{"n_kv_head": 5, "d_mlp": 2560, "vocab_size": 32053, "norm": "layernorm", "qk_norm": false, "attn_scale": 0.0884, "bias": "all", "tie_embeddings": true, "init_std_qkv": 0.0176, "init_std_o": 0.00414, "lr": 0.00227, "beta2": 0.95, "batch_tokens": 131072}
Each number is 128 + 32 x the weight over its row's rms, rounded and kept within 0 to 255. Layers, rows and columns count from 0. Numbers have three digits each. The size before them is the row's rms in percent of the matrix's.

# layer 5 MLP up, 2560x640, rms 0.105, rows 883-1049, columns 480-519
099:172148083168148084168168053184094131151131150088092127183111125081132156156147067067187131143090168131137091177149097136
096:105102125196130148170132092108073150104147160090079080170080130146142085130092110167159197197158124092178110093101152117
116:130129129173160142123086159092186145122168107156083134097160107129093132148146132065104093107092090121129123161152135114
114:126111091130164126128084164130181124150105154182084103127156104106135168156108137124143151128136154089141114116154151143
093:139094128134145104125115095113143178137156089134145113147169119159104117144129095171111106138184142081119083180155098157
096:108153096211137170174160150135150130090133112112083132118067093121113127134164155123105090117174103180095157127154077099
103:093163129094150177099123092145127153103130083089131099076127136094110100122126115114179128092081178095134091094132132098
104:120109163125155067153120133096077160151100111170136137118141060095136117098071100120155138142155157157132135142139030168
099:131099065112100163164134185161089078048086110154130098093106149128085155134090124127129112168174094179151161161114136158
097:163133113141100148113161137114150085113141184143121113129146122164121101128078082146137099140145076183158116110118114108
088:181118133138126129113098124085065054108097089140129162156163101108149115155104119121148152088143151163120165080160118039
096:096055089137109159116148102152111107128144156142046144201132125158111110155196132175099128082162113149161164114129122128
107:128156109102156122094125118138134134151105186100108134087059163107095167131114156164077109144189118133066156119138111092
097:065132114077122105102119109169107116105152158113145126100113093148135125119144128159143113143098109156082141057080151100
095:147066181169180118179088081107120165084117147153119078139200153147106154163127125112160104098113124194155191158074083155
110:095151154123176192157120130166126112158103144115150151159126188121112153150077155149137186077149172107168117172170098126
097:149149164170095119127095110127161157183113055104118117127129123196095182121125094071152180162067180113139127114128148088
093:159142146147135112132126157151111143104083133124100114151149152120121116136126106133120136125129160163080140117035118192
104:142164088159112134185157158099127165070084145065155147151094119124130132124151105110127072153093167137155116123124118058
099:137138162141051101081096127133109124115181079135141145075118186124111141130211115184129163175088149107107139072142119131
097:123156181060164174166135127147110158133127091127155115174108114149072043157078115100133166134140140148100146103117101138
104:127117207112105109152180188142126115114137091159111059139070075131117118148168163099228169094128105167136135113116099114
095:166146176200124151133107122117157147076146103139091122143119150148061108132153100141100084157160125085178078175119168076
103:201133096140110162088114165134047108129110150052121127141119146135137138092141056184127125123116120099120143127177071160
091:120124144098150140161107121143138110128136130155099110064127123116165158132128117105135121110153177137149193171161154119
095:163054117111152113107109090153154110163146117072117121070074093084059159142139066106100127099118108066138180147166122108
099:143184103159153090144138139125091103145127146122103096091081112098120092115126107116158144122154103137101125097106167124
114:069116120180172154083151205089121090147158173161114106154126149063134119056123103069144115127114137161151074135076184168
103:168169119156099178148141083092049112140157137123206111128121134167132133094166082046125161090025161083215108181147149125
104:118132145080124158135104126105098076132133168207165128126123076076109136150146162093049159140124141072142125134109133131
104:137109150166126165136132108132131149132124185125163144129136086100163152132141171132153123128144069123134150109098084062
101:158091177195122070150145136120124092157146151153057110075090106154072145147115113166137103107149138126156146155123135097
099:150149118107106133154051092114143079054155081122138146144120151084129104190129144185130141135091164153078112166142174129
100:161054121129110131119093135056135119118144089093087111183191118102098151157101115120168148143157086121106142138102140170
101:086106169111137090200092142137110091175115170141195063121100084126093155151117098144114134097151124117113158105098149117
105:162124110124145080140080152199084214177152096168112126177140128127136156084109095122113149140110153080127121076116123084
093:088082131184091086149084085104114177144115126135159173134105125165156143145134118142128131113177101130135158140123098138
096:137112079167153088081154127115144127126205134158077119097157114077145092081094058121137119150177116089137162010121093127
089:039126129129102159113119020162157155111180143111196163173077102093180122084127124173129191144128143135158106121143118124
099:185129151125154123087164098071127116060095192167117133073142134142117128092105135112144173074127155171078116159128145176
089:130129186173142123120093089107144116124153114105108075115131206099159144165207086127104155097132130126090177105086120105
102:071121130134143139155146136180192122137117093127126178167134114113130106151131148088198160114128106140089111128138163091
099:135103179132140143083194175154129091132143137115112109103147128150117134174078076103147102128186163119175105138131133094
098:115079097105146114108076143162153059154125127089109145166079119116086103140143156115176118108186133106154081132118102136
112:168112135124144087178110111131105120124138169186082141135113182128041149092100118084125092124105120100123141067131114113
103:092184128182124158102163136149155217074084127109119096150112037178093035194140094126128125163089186167085186130155124051
095:186113154086167151150185156123105056160146119086135138113148104189135117139119133126136163147090118113157138152211097161
087:099194135135135183076167106140101090123133160116139156125128127126109084117191089127170132099168172084096190154091140132
093:118141135086123133002127054152136111100126136174123131116133117088102100116073081125109071130097151115111142168103109137
095:131134086084141103064153072086107108183119107080110137102096109124161165076124147141115094115104131119106145151201137149
097:052146138147119114168149135102120132079103163103146162107094165169144139142090179156157067099154132140070119141181124137
080:100118137106121111081141112130117150125082110105128079089130132124149081096148100146148098133082133111175100143099131113
099:172154102111172161132134174160181132116155140140156054115178088107138084181145157167138147164105129153152083179098145114
107:164149100189160193132155132106117121154105122129136106153091089099107133145141100125152079118111100108133099202134091147
099:165122088136161129156156100107107145167153175098137147161166102134120120066114137117104164131078143106107133152139140136
123:173033121065133193112169139138140117073078123162107118148118079127127150093107096132152175123162151090118140148141184087
113:106135135151107117150148108079130149131105165104122111125123159115132097093143192113108129107158135141085120135073124118
096:097119130159104117035069157148135153148145124126113097095108145166141122166062067095111113072108086120121137134076139129
105:130145135131060081137117166130109085150109130114177073122139135109157055094167139156130129218106164095123119114072103116
098:154049077160139170111105120086184118142133186056154087135137108091165153152113166113082090100207190106129162143074135095
092:126110156145136144136135119145151099145165064114136142119117088144115195111114109179121175109145097122111139143129180111
080:083159106074145143087140150193179153187135117136143147090201116148139096117120204137188134060205097090161199116122093140
103:137135155123175113156095153114166106159179126113114085162187108123147083142056166114158114151066093210096108121091115106
107:127101133151165141161154139124195148137103105149111106087093052092051102142109119067111155118115150087137161143175149131
097:141180180193160130154128114175051145083132150157165086143154113120202062148122105198125169133154154119076209130180124144
103:082119086100094119085122128146109142141124137132105125148089097078159125183112117110131096140114108153129121067123057156
089:131076116120115112151142120104123144129084160149143115140160142165165154131118214158127158132155097092138136145169165132
098:170175168148152164048106113122140111121092103108126083119099183121134166133114131184146165128154108102142106097141136144
098:204160140081126162146173130102072143104064084186048117158152110155120116139110093170087140065032108080106210127092187117
096:077126100114118091169102117133151198051111130143124110131212120077130086078109126159129127142088118109077153103145144152
109:118157143143142111118191123180151169123110162106120134175074137080113084132069151148104111097129175130081125111101183103
099:141154130121112126111110204137079189164136171194114151117172136140123153093130168163132125182119137121134140146125111131
101:188091181103150078060165111112132092138104124166111142142159122155080145092115140119182097155083118098142090143080137155
101:104145166105178098113093137143133122153132189125116163093171074168089112137103061157172146159144097111126116165118130091
100:179117144107148149147135183107112088166139157136160123156125099114130109155087099149157108166144127131120105151112121125
086:126131092145112100137181159115107105082162176156100120169128163106114175147084151107145102201110119138136163100119111152
086:116071148099080102077158153121137121162162131123084126125143148130104145097140128084116138155085164087126146074135158150
116:147127144112123136120105119107134129184175127107142127102101153142137126103076157119116155127138115202136106067046090097
103:144151188183189128061138121129129173163149150118134123142177065167101110174096118104121102102136097100124110107070107087
102:152093061092147097155171101113155091141165096144162123120112164112182058178168124144154127060129166147142107122112141169
094:111108106168125140092134105123150123108175117148169107141129102101144105115102128000161079169111137091135128110101123120
097:075115117138180117115160100097148089109098106170088150132127155145113117130159156154155090128092112134090177141167203089
098:082228174107160116125104130160036168142137137127156146123131114136174137156120117147102163097132098086131101125138152136
106:106147129098130108103172145098110115158073101077150123097118104127102107136122139143130117107133104136174118068112127116
094:037115136119081116164112142152071145116108166138138087105113144122128195201168186183170144139057092166153176135099163115
098:127120128158132065091056122084080143135106117158121159122129152148125130176158100120159137125138143171151136145128142114
107:138153113135082141114096096175130113098091138112134122128115166141094090114147153185105100096124122087149084097138122145
105:122110149110072137073135120180120166119105100112090097125127105123074143127125158105131184140127121139103061106124124104
103:106104100102147148143084125117176055167139092152155145140107126115180089196111154130115122112109157168149129107171155124
100:117110129105152138137124103139083116091216129176128155154125123138129139159108124134140164094155149161136161130117095208
098:140142078197145121157178164151106170085118141109167155086123129123170116153094148216121113099118177124140144078126110124
095:089109119155125087098132122169141118083102180083144140119102138075131115090072139124144099126084153160149120144132179198
095:098124125177124092133127118132121166111104161161158097141092179158125149123124148146115194096140134119135182107161132100
122:114085106110138096137080138088151114145088112126086101129128203132119207090148131086186145114120136111159144094160112116
108:082120169104145093216141115088126134119147082116162130150144110105140115186100107110118099117149127145184164133102132129
105:083118134174096075177080163086145137094082128146124121099125148117141087120138118156111139134122098101134159124107133098
101:113189121154146085160139133156122106147133121117134075132114114153189132172114126167102183109076074126173123121145146106
102:191123157160099176123152118148091115099101126139101098108143136102137082099129166153185077147123129114136099086123122133
103:159092098123147172092144152057189108095129181152120163072120175117116103133124160151149169169103126156113131114163138126
098:195141167100138171120159132154121122089128188100174162159089089157109098142179115127165109138151159090120158114086089128
107:134156100146148203123128160071160092145152139187141115163115159117179140144132099157111121144094152173100136108125197193
111:093122119140153104097081146140144141125142098107147020169153146114155099067120179170113159021134100135133127084204096122
099:147125178145192142130128098104120118189139175115168073142075097134193166153117078145136103109076097093184184119153166169
091:108095132110085132103208155128115105154124119133107084101103104101171144081081121106087111068134189115178149142143134172
110:099144135096143143164083148125094190060125141171172091070089139124064091133131174153130132103074096177148147173144171130
105:078162148180108137096030087126115142100156064108079082117157177110164143114136134180143094148126126179062121156095056123
082:159090082115093149149147119156130130141145126122129154208176136152158131161080181150175145191114170105122121151157193131
102:127145192129101132108139147115106111172112149152106115153150099087117063167135106127123144138163033144180153105143121117
097:107080085189125171154102128126075147143093117156108154120146181173118114172107145086146138130082075134104097152096102142
096:154131121154164079159112126125124115156150188173140084101113120123067121118114114104145152151188116139073140099084126127
101:127144140109154145155112163139085085169128131135097161116096101108136140133172114125095059116140084137112173152125070084
112:228118097146058157130117121121088154126157148093148118105111105137115150120112131051132098146143169141119121162097178102
094:242140215167063145143164156123110142142124084138113132145110122147135141103158106166142169118133077076142166034148149093
104:111146148094118135116110123138177107088081136155143184093100066144110118132146097134152106160159122087146164148121163144
109:154101105177156103139142165114094142170122135098101169126145118169135130121083096145123072117182079122115137116100101087
107:073096112163115163113188136110207164148122137121102140162130182139105142188170116144155169152093086115190116133146122135
095:173121154120167130124150128102160100118120127121110146097175134139165108072056157105137106071104120144099119136167108132
100:188143167062094151163089106118112173106143158176103100171055120052153103151117136164122095157130133131143128140106184096
103:100150099192166147125171162129153173095135159151154059133088166120130153119092117177148141141137095140165087140139165123
099:127099080178104104142164149112098139113081155117099102112126145131055131176148091169132149089113128131075166209097191121
107:114100066104140154128110163135204103131118155140101135137125105099093096122147174166156120108172134182121173119080198125
107:138103144151120128129125122143124158161131161144156126109117129077133123145120060159144102151130169130133092161151151122
092:162133143102157157098116153112131076154182102190145148154154112077142086154159106142155096117098108146137151205137093105
111:148142118097118158121069165174158173100129165142126128117128117089129144140143154167170072061188161114126159122126098187
103:175150201137121085158116118147103107141086090130111137137154190174128164227157140047134139114083103165169095122086148101
104:159138142137135116106072109156171082119161119109087142121141164116128122182140142129140164175124090139120164134136070049
122:115081095100088072128144143165126089150091101113182119162088138145162103141131082142114072171130126119163179102158131113
090:143148167118117128092158145187117154116131132095109101116150137132114119103185124115123128145160136129111077101142139104
092:125137115107156114074190169166100114123137158126093183057053147104137161131140144137091151056113121133087132136133157098
106:189146069150106131093064129139163086154112091132166146093126094109127126143096049172134159127099092091145141135129163096
103:158119143154111174139116180171094155164056119136101159123143161134106124136133134184159173144125146116142147074098156142
105:084135076179150145131089119146105190092142105161098159121121110095082146156097166147066077091110129132130114140102124093
105:152130225122153120195147188108162117092070132108139134143106098128174126113118155166169146176121134134154141155118099133
103:102179155169120132119202125172075122111105157121093143086078132165127144181145117095094137204126149108136110059158128092
103:200149136132111105121106105167082116102155160146186178098144117218133119193146086200204084095158164100081139154156108117
115:113107125080166099180088114046123159151159112127134084126112215135117148049135192165116047162079084160128092109133195126
096:120171133123110156148120133122141146114147129178128128098140116126110118157096113201115117135103121111106090140159114181
086:187125195135083128104120115064188144131128154137181039087083100102115078116120124102093112149113109088183083159104116145
113:130187123114156141149096118101137098134207136138104132102141110125121133107102139096092146124200170132090122193168090173
109:203163162166192089175091128116094098087110146148103136077197074068123153122084162144108081134141150099116173116133124109
111:133169127116126098163114076097119185139178101080096117115150111128136087093124140123157121172119145135058110096089112160
103:130102077160134073187098124106161115136132120097114117080136083149142131064101112172131113125115076132165131131049155144
100:132140178101210111128129095150156124132137133141126107101144187102121129158127102115075122090147169137066120146122097074
101:154164077103148094160096118074146075094164093132100173101143157121148093077116137132180105090140115031116125094131192130
089:179120160195104153124115175162132155094070156113184135078078047085142194158083128149071143129139127091130112123096171128
107:108144169087076169110125139144162149142138170146171099117121145173096108139081133166113091156155072129137119119115134175
080:172142140157211158147156140129132126151208135095134105105118100157174149167153098095139153122139063088112138045127136078
086:075143134118113110101082183091100124150164143112135163180146114124114132098105071138120138083115158149138111168138137158
108:132108110174116094110134152097150129106131085107113119139134109136121104128151145082121118153154068149065151155139098081
105:097162165122128129154112117051118165195082108145101103199139101133117088186105081105144112107104110117143113154149107143
101:181136112113135151097168157137110126137125115144145107141160130157101135123137176118157108121200100129159159119152129091
096:143119159165077096110169096084163141140114160104132091119051093116219176157148131091142136090053160078115158141192149156
089:126112162108114074100136121128126114105137185115124169078157074133104096130116139082137104098081181153145140179193208135
089:123106154063110200081144155127130143115139146135186142134154154098113090132113204113136112154085195154136121080170132080
114:179106076153129166161165136096136129123122138141162085157132133124130152161092087126145116106144146177103129104162130092
103:156156134140096149103134165156136118100138122098175148100152107184137154152126130133084120146119078113135124128087126148
106:150096139098181132114126074038124106148143150167119113081101110108056120074054135116082193160136171164181112138087144115
109:128084091173113139105110115153109100159162122155186128088142131128149207163138171144167135127130170158110109121080120215
098:127085095126055125104145202088145101103190154135135097093130098129124174110132182198120099127137129184178138117114169113
105:131102159234128167170133080145165169178123148102103177158116112116138121154093159144145132156157099167127116093105127127
107:171133081071169090084176147097085160109169082130118161175151169122083135120118133147075151139121117121109126107152134113
091:124086141103121152140240146124071105174144140092091104109099094111130173104149148124183125139129087191089150133154149117
100:133126108150160120188155181130176161144153173143106154122145174160140143099154066120214124101153142201087155128181172151
102:101138108117142140087117145126135101131144164138108145125101115120131189110136125120150108129070122159137149096135160121
103:117125148184096185105118151142181034152092104120090103138119103133079125116174095055123099161131099153090125090145142061
099:127124108137191071189125124135138105075149121148093107138166186183159115147115137155091156100147137075107052121121137152
085:114111151133133107126095145133112154171154138155166081121144119120183085127109099141202161135134120075114179148054132141
# layer 5 MLP down (transposed), 2560x640, rms 0.101, rows 883-1049, columns 480-519
102:135168075198138122159044197145070149161101091189151156119132146180167193060131149169126122138124108133071084233168171118
093:132150113122109085095109142132131094090137115121174109157122104149137140219125127098143108083106097157152110112174171143
118:136131136125103129138151165115178146145149071166155090155136169104085130118078159140116032135123066099097069147130100189
117:154152188149127119101099183150128179091104120139156111118166112118157145166116139125165153091156128169163147087125097153
095:127166152158170132121098106118149135138147073129082112136101194111078152104114173091098110094137164177133082107082113150
093:116114157076131164176176183106120160143144121126138172124165177146094107101198164103115203098120110137139150186126143078
106:142177159143103117096149172197099146107160133180163102104124117082190076138179140143063131168136133111041181083073123081
107:100121155093072057083143048125172178149107173135157169182139129087161147140136181105095077137175148159070125133151168138
097:104190195155132182132127145131095092126156140147126134102173122097109083176146203096135130135105127084196148173134156147
100:157121169131117116158132145130112139164183086090108129151142148173114090146140149097142129143132100116181117139078073205
087:122176131120143132145142132111152121147218101110110111155121168147128115086119172144119110071148162185125091099134135138
097:084116164095102175149115173153121119142117110202149098102124159097178118140117143130083145187150133070102148122143121109
099:160128187162125202150098068124164104097160132181104126126131116103126087089129161151057037066196120166146140130156126094
097:186170146121143097077080141138153126115083179177088150088155118159130155123182110129178102134095125175162152101127171108
101:155114101119163066101123130170073072160115088123132184147108106190132160144161124075087145096119090080130169115142125151
110:104180105103177177084070102176104117078112174134119160119167154080108167149058085161175200109115137079117136167113170151
093:122118106138122187107118135134136139138110076120152145052139087148149155097064132172041083205116147138077123112163156153
097:122143127067174101118174129164153108114148132108140161129168130142152166085112094122124092087159155125156084193072176168
102:137142193153111175133162134135091156146122113132130061124166111096175175099138073145216120110171136154169118091110141115
099:112127145129160060162139162138138133131106144179150157146140082130172059081162073165095116095121091113197180152199131144
091:133117128153084120152168103114143190116116136151110097135124130102185127143118096104128128125168188156137157125103124147
115:110137157108114131155164123165116103140188113104096171138123117115131076129118126127120149122118166145105160142172134135
097:123109055069058150144144127180137085142145154132102135100141173082113165125137099154101161117107150134123186188115135214
111:131092124114162147096123098094152139160098207108097157123061135110050136151152121121080168072175100112137139171144148110
093:156086139099111079092103149090146169152164105093167113125137104135109184123162119145146061145126127152144112172163207138
089:085132171115186085130106192139134102092136171152131121126120134110102156137095146079187152143123177120082128153074151161
097:118132164152092092115128149120124128112069103125106134142102182071099100086165101160127129164122069116134143171117150117
117:146202096056144117154148115203174141161127148128131154140151138146148206076170115094131177163141132207101046164178153134
106:143115111125146092105119135066098155036184108163143127121133121160154113194133147149176164142133127153133164166189161134
107:112077148121128122155038110113122119113088088156168109147120124136094150166097118136110053125108131098084149106127143131
099:114124191109062119160185144153082153121144127120097157092093085124188100083081093153158124099166113113174076120189108130
101:153128139133110044091144153105107164140142107145115115085119056121114145168157136126118103149093143157174099126093133082
097:100115082096141146121129091136105169153110158190179172162141097079172138139135098136086153122147112143134069094135124120
102:104086133110173155118107103043129174118115100153185083113165143156133149150181146092147170166142144111169150131083166102
105:125100150163172222120099156071166101123103162099083114173172062132114065094147165094136182091140165079186111093137133077
110:174149124109135115143102063127100124076104181176136163167096150146125107106106103084157103111069211124099070130143161093
096:106141098157196136121107142116118126140169093083197115154106152148133134111135114130111119121155162120153168159134133119
096:156076147144107114114148145219121121109132124110079110146120066155185129100095165098171106189116096151121132096095141163
090:114079081134116141147104137076121131048132118121111129097079194041161111157175146107153109070134100104138158127182145115
100:158127162120142139146201075121138126073141165135076150118057155103137110125168122124141225075112118149106117191108145115
091:142158173078102159183095107127137136126121051059093151102120045126114087145095149095099093136110147163160110133114132196
083:112107107142182049138105133103131173137168163165109179154079155213114082139126110124071162133113233144165126204132149074
101:135143099077140144104093112127142107135200151096086088109107125110123163173095078156056104108103115161178169160101187196
098:109176106116193143064130143132078119126119140150058150185099148136094118156127139084183120124157108086153159137153120046
110:138096180070117094155141155130131175101173114156136124119169182121177094156097164155121139127156077131142126145108171141
102:114135159111100114149186136076124135145138104128123136070099142107199147171119140173146128135114152144100127145107138143
101:164195109127145057147139147068101102139094158074093153160124056154130059124137105181102084109118137068147120140088184143
093:177074200103129108148164162113221182169156148138131115071100147119086189055085186168131110164087066174122073101191133113
087:196123144135144072181151176098145152124116117153070156131107118159050086175087208136059125112112147109110109115154186162
093:109098085062130097146111098079071162121121101113180152129142117074159090141127116120134145139060098143127106162102068115
097:125104161187106138086169148131145097131102155135065152124083070144162162151106118111128187127093124117109091144125113102
081:130091141162116214122198119127119129094126194125094166086143140150160133164104137142178132120136090167121068131173140079
097:098079157189126195097145118080093100123094111139092101077143158138126122112138152128107129121141188158130175095109097135
117:178166073143167104153122173090113149077080126083171116074089116119185137172118096190187083095167150082121091137095072152
106:185136147148120115141136110133145093126134086132104146162149063184095156082112102089148069137198112140096220182154135104
128:194103155127100145174115136131153178055113123093114106148187137125145220172173132105160201114130103101105138105158105074
121:102178185133191142124140132075104111165153142166127125099153149130074143108163162138138138129120125110125090101142147122
093:131177170120159076144106142145103149118075128141172128115193126156100113152203078168131124083185142100134132113121062101
104:057127063115114161169099136099099074147123094093131179109119101085127133144154146115100103111159129179127154177133124149
100:131142110142123165128127121093118151150127158066176159129086080140146079163136147116096085103077063102131092158131172116
087:143129168108150080156125119084107051109086126117141120133119119160138077124198126106145171125152132135153141142126087149
079:169122148141157087177174105136111133140131069141123151134076070122107208127114087177168128167031139156117106140094164141
104:084127111132119111172135091091118115087140070181052132148141086134180122114142092122143150136102152125150166154143150050
109:117155110145118131105133135143132110167173118075128170089142183178161134139150049097154168126149129088115157136136173137
095:149154103143178139192145099113123098060111135117143105095142180161135112095069126122109087097111147109103147157148098132
103:102153112105093110107107101159191202154109141076138116121111146063140131111107066152177151112158051112157109115118112135
091:193092141131131082128121087147136097043125141125165058117150101072143129109161135198089104106129137110100076124106152111
096:129163146110106204098110149080133081123099135074126112150098144086079155135158140197069092187138118138142112084090076097
099:143072056144113128073078138084091114153107102191143158124155233125160159116103061152150140123144158108119157111141131136
099:096100126141098131115172165143151129160121140075111145145096123074075101133083128143120117093076138151168105061185102144
106:143119091041095121104104145116102090091150118172210101132117141080159126102118161135214164159172113144169086116136075164
093:094127155115114151105136157106178089103156123086174114121139135094117155125183138101139171118137134146094129078121113135
103:175162138136114130095160074197106142116144109115199147148161128087119151118130127094108116123147094136147093129163175144
103:094082168128158165091091138134092170100145138153173136125146144147178157089145144146058082048131096143158139177109099130
104:118110129112094169136169116148158111143140143082118121056106130134175142080121054140164057124145100140152127164062146064
090:170153176144171118165135151157081050093119114117106168151155093126133189132168100134148145142199064148102102133066131079
088:113128104159161105146136101122167113157116152108177098186105138094140099152175133200161162158175148110173104147147106112
117:121127130105071173146112113118098132130102137167112132141103105123122069116028123136150142099171122155128131113119112147
103:140091097174118109129156185101115136081105159201187132062113151159117093146110073106148110152066157128075142095132130142
101:147151177158120116075147114145112097171146140190081126136100090078095108134134113179085163116189222190135109150074128135
090:105108116142097094083067134133136146138128102120138113185121121196094161111079159147133140094131123153120156093134174135
098:108164097157131141125108106101145134097082118177087138121152201084138141116154103151104113046120155098138126058076174147
099:107137167089097098095104120125107186128149121163171193121131097125079113130088125109109146103097132097213084116080147193
098:139131116111083136144136173163065118117168111152105162097104143115112129133182126091063115167181184138110144145153115128
096:080127174108098185193126148151183107101058101114186150095117167121192078107115178140128074112095171093114109125093121129
101:182130102153150098040107115079096090155114092184178120171156127194133162150146102131168116121107102091120136142091145124
112:151162111083101131124118118130124133156085154130119111088144170114177111111175121164158139091076161144149116108208136123
106:137118120127115141161104154152150159178103105100047111109140139080094160140141133078140186149086131115116063151084063126
106:180153101145104204095127122164128165171094134136126156152175101087089167126123103093171184154164081127107126163118161181
100:124098156102138173118099133150116231097173118127068182111108163135116114091146142182114129141145098118205101033145135134
097:090142195147091180225131102138189121156071119085152172170156170100126072117100090064138094128104127164211086156142110138
095:145180148110151156155161164153099088183113141082101094124173104098176163055159098164093110097136157108120082093097072088
097:145127180158148151116103114140125149166129136130139185125138162183107188143119106089043119138131089112111112131153116161
124:131134145144146090176080164069069072154099156122084105150136127154105145071127087185077174083113165075152113144121130097
108:112152089176098140134136127181080097164159140094126122105145144186122158147090185142080139048110105106100130131132159116
105:039149158122106132101160155108121132103142157084134108120151112114138156104116114137116168093116148143134170129075110142
101:086164181119131173143127174082151130121094153142138123079088122133102146114127080131221071172142150112175105153181155079
093:131120177107096091061158126135075054069134130123145137105138151093140174106124141171163147137136131115171087112139173148
112:142093132163163173167127123146216186146120100113108155144203194093159113104095136070165117126148098086165141146144157141
095:165144100116180139116155102146148164116145166155153083138156133107108164195079166128173132114119104113106139195084167187
104:116076116115093100194130073128100108095074112117104138134133128151156131131055132072121117152082167134166108116080116067
105:155138158140123146136122135058163203095138112170130102117110107121131131074159191146120141074125115174153229069149154165
101:124175128120107224101168188084119137162082137139106115096161150093099149114110123111096076081063061156119182170086126091
089:108104156134101096140161124146048132167151108147123107104127145163119109116123179172186125090086157140145149138173147136
110:069108156151202141087121124126122180194050144093195138137113116198147118151115133102160130125172090138163136163115164138
108:184155175122122170124187125167141108156119159092123135163134088075153044140114145179183146193103116116188160118141120112
085:112121091150144111146113150137056147116153096170126140112088090125090150154101120109135098139210151152131124124107116156
102:122113063159139144185159150137096109133110133150098121068191136138123075130136104154081152158138079173134101150122101096
098:118099093102095127119137073127153131089141105179132147099161166137131104203138073156136148165160129152141142101114153062
098:124142100058120130056133152172085146190095094162191159154139196084123136143144091143124152095143092118119129151138171098
098:122105080131131098089111139114128184158055078127119071119116094150143104123118112160095114097117096125129107119069107104
111:121136083151130158118106077144083148113118164035151116142137132112121129200134105161137101149104130125128122104166144138
097:178139088080100132131185172103128175119166052144143090151162097086146078109185104170108173133147144181139140117128096093
102:155157219187182129110147109086114167122094112121093172134146157166135138093104157167104117141109103117165166106094172128
110:134127126156058126121155155138103154116118106108051122146132164111074147086178108121072148119142121134126129145105105107
109:102115103124098104136158134149144106145135165116170125167101127091089109161127118142111137152172111101135100150157157143
095:134071156077129140142125132173124082056166139077142139158141210153108160136142119133143119155109118124095122156153164155
101:095147137119184161043105202105153116149105137087162110122160127108097100131108090107168167106130065105087198110059112150
105:130157111120163146139108155096124175123144077134134113133102170112207145152095110096156099108116131132097050089061166133
095:143158105112077087150151098195137126130119131099106115122151089211112139139146126172103124154099091178173132120118157118
109:098107176113105168133211107108120114164138078179137116093134120126091107141106103102169082055170112128117120111134156098
095:095187180095138141153137187122129187142148101137081127159148101132109187139104101107168164111144088117124052129111074094
093:187101150149136180127121210090132114140156137047102085063143103112104146156124106164128090140064156160159157162038148161
111:082131110128096108128129105077113195146064135116109114138090135136096146134165058114157119154094160125156129167114072155
104:123074150076182116163050089082170157119093116124176141126114149129157061140173146180139148118197108101151060168070118131
114:151084149065130104190098137176139163125142144131071118108092129145103133115130135116116139159110160120102165075154124141
122:140154089131126126160156122129153133099093127123123118141056118115143077143160120168047121201159157130157124141077121140
102:110118061098180101184158102110137089090120168116144131105143187162113100125094142123123122084137117171145108099123138149
088:122081167120103053100115135110145152188121097141156121132132104199056089088108108139117125184144147098127089206158092118
103:083097133125130128103144117123091132140137153143141075106145122192144158122155110155103082107104124112081064101154129152
103:105143134154064133115176145174170137139177120091130148131173135113124125142110120123105129157128161057125078188080138101
114:097137144137143104106176107162162093173111110119077196180098155137085157099086108162174127085146179118095109149146097113
105:093146129125097188098169189137067101163076051152164142189115149131110104148102148147082128115104108169141162151105124145
101:089140123057125118164176134129142091088130148152082199059135098134116106088134120156144096172140149133120183127121040121
099:131154060138149121145093135126159201148160121159145173131197129160095144167104129109124124067077128135104166190130183079
114:075165191107075041134120113114111174092190154191142105113130074141145195068118184152149091149096151097175071166108121131
102:065129137108129157065197118120103088126139188142120147153146118056081140132118137149138134150140119077140178152152179070
088:182124093103120125145110139086041155135152171076145113077158080154151113118138147047130152125177132079151134144104134093
118:111194129120090126103102183110111122132111085178144128154138161131148113141107106200053067092123131148106141178152159093
109:150084059160157072126120097184110093149139125173120139169170137107075144168111150106103147132173113162139084094099160127
115:127121141081113189124125098154140131139133081086107135121115148098169085131134168148125145115131136140076146064063139107
106:103136168122140123173110134135136205105162161138147213127110162092119138143177068114071141106190146099090116159117099148
100:084154083160067119147136119163102116125095120113137156137147108146085140095112131135116167204145123143166117090156120115
102:120128120155098096081177114162145088078129094068086099155112077134145055149119115059135157109143117138098125075107132184
089:140092181117125128077106104090078150042109138178173110139166061178115133118201153170105094163125152148127106107166106118
101:141115161109097165154069152159101176126074127203121166138115168096089026135072136122066119172139128152099150098122163088
083:119126134140096127137188168077096094134113125020199108140129126114134122144091116162082123127118151123109094092101126150
087:135126125121123095086136168136128103118107170099175114172129105076106151191098147113178140046101099093108138140127113192
107:084075159191126132119142064132128188148084129109178140144120139141147124181120082122096146116091101136148122169149124119
101:106049139158099139142105109083064133145073101127144182097148133165104122170109108098092063156128122125136153184145172077
098:112114143134151192105138152141168025131114098140113118168093101142156091154120121150128096078137138160138153128168134131
099:105165150159071164165083163110157182147107126108072150139093162140125154159086152156152157147108151117032144137155113169
089:142067167134102180132083091060133132130068152131124120099108134113111131126194118097115130078049164177127122155117145226
087:125125132112033088126129118146139140143115100092144110124163167089126187109083148109122140137091171142093123186141134122
117:141153031139084128116138116102079123116129142134145144186151101117140110116091120080144158159150062121151127078113132151
109:175144122120123142108143131131066119105170125054178103125107084122097118113114150163153143113132105131173124104098077106
106:201140138180109141183100120144077139102160128159116182133152031111157085130118202151135115148132132141159160076096115132
112:064128132148107142168167112179165123188124130132153088089169115093120105128143087180176116116080088188164071116141123084
097:202139137136105093103145178127113088141146127142157136135137094054159158118192120130145147170102174103166086127182118143
107:120161140116137105131064111098139149161123117118114149204143123115194138141093056157079088134123105136116110148158166100
113:137136158133095098052157150119146176115203059125101115122179061132094194141060109168069112125092130145099125077157169108
079:132091104107124053154131193088146100125061143153145098094090124175112105134145103077133139145065153117093109128110047118
104:135120133132117045103154158118141139094193190122127173130130146144150109146153126126193201099141117090108166120102151108
111:127118133158154147189102162095069155122101156081171150107106175171084083114127138158139131147112154103081134122121082158
102:151151157043185118178165158118138080151162141059117119106101138130118127106118151105106106154167156111152143062144170087
099:118155136161173130083140131154152145120136042094101117156179127137141133162119169088143081136094153080120169053115093103
089:069127168139092148165097171103081091168148155122117130119122124174086082083104137155160130124148151131138161128164139110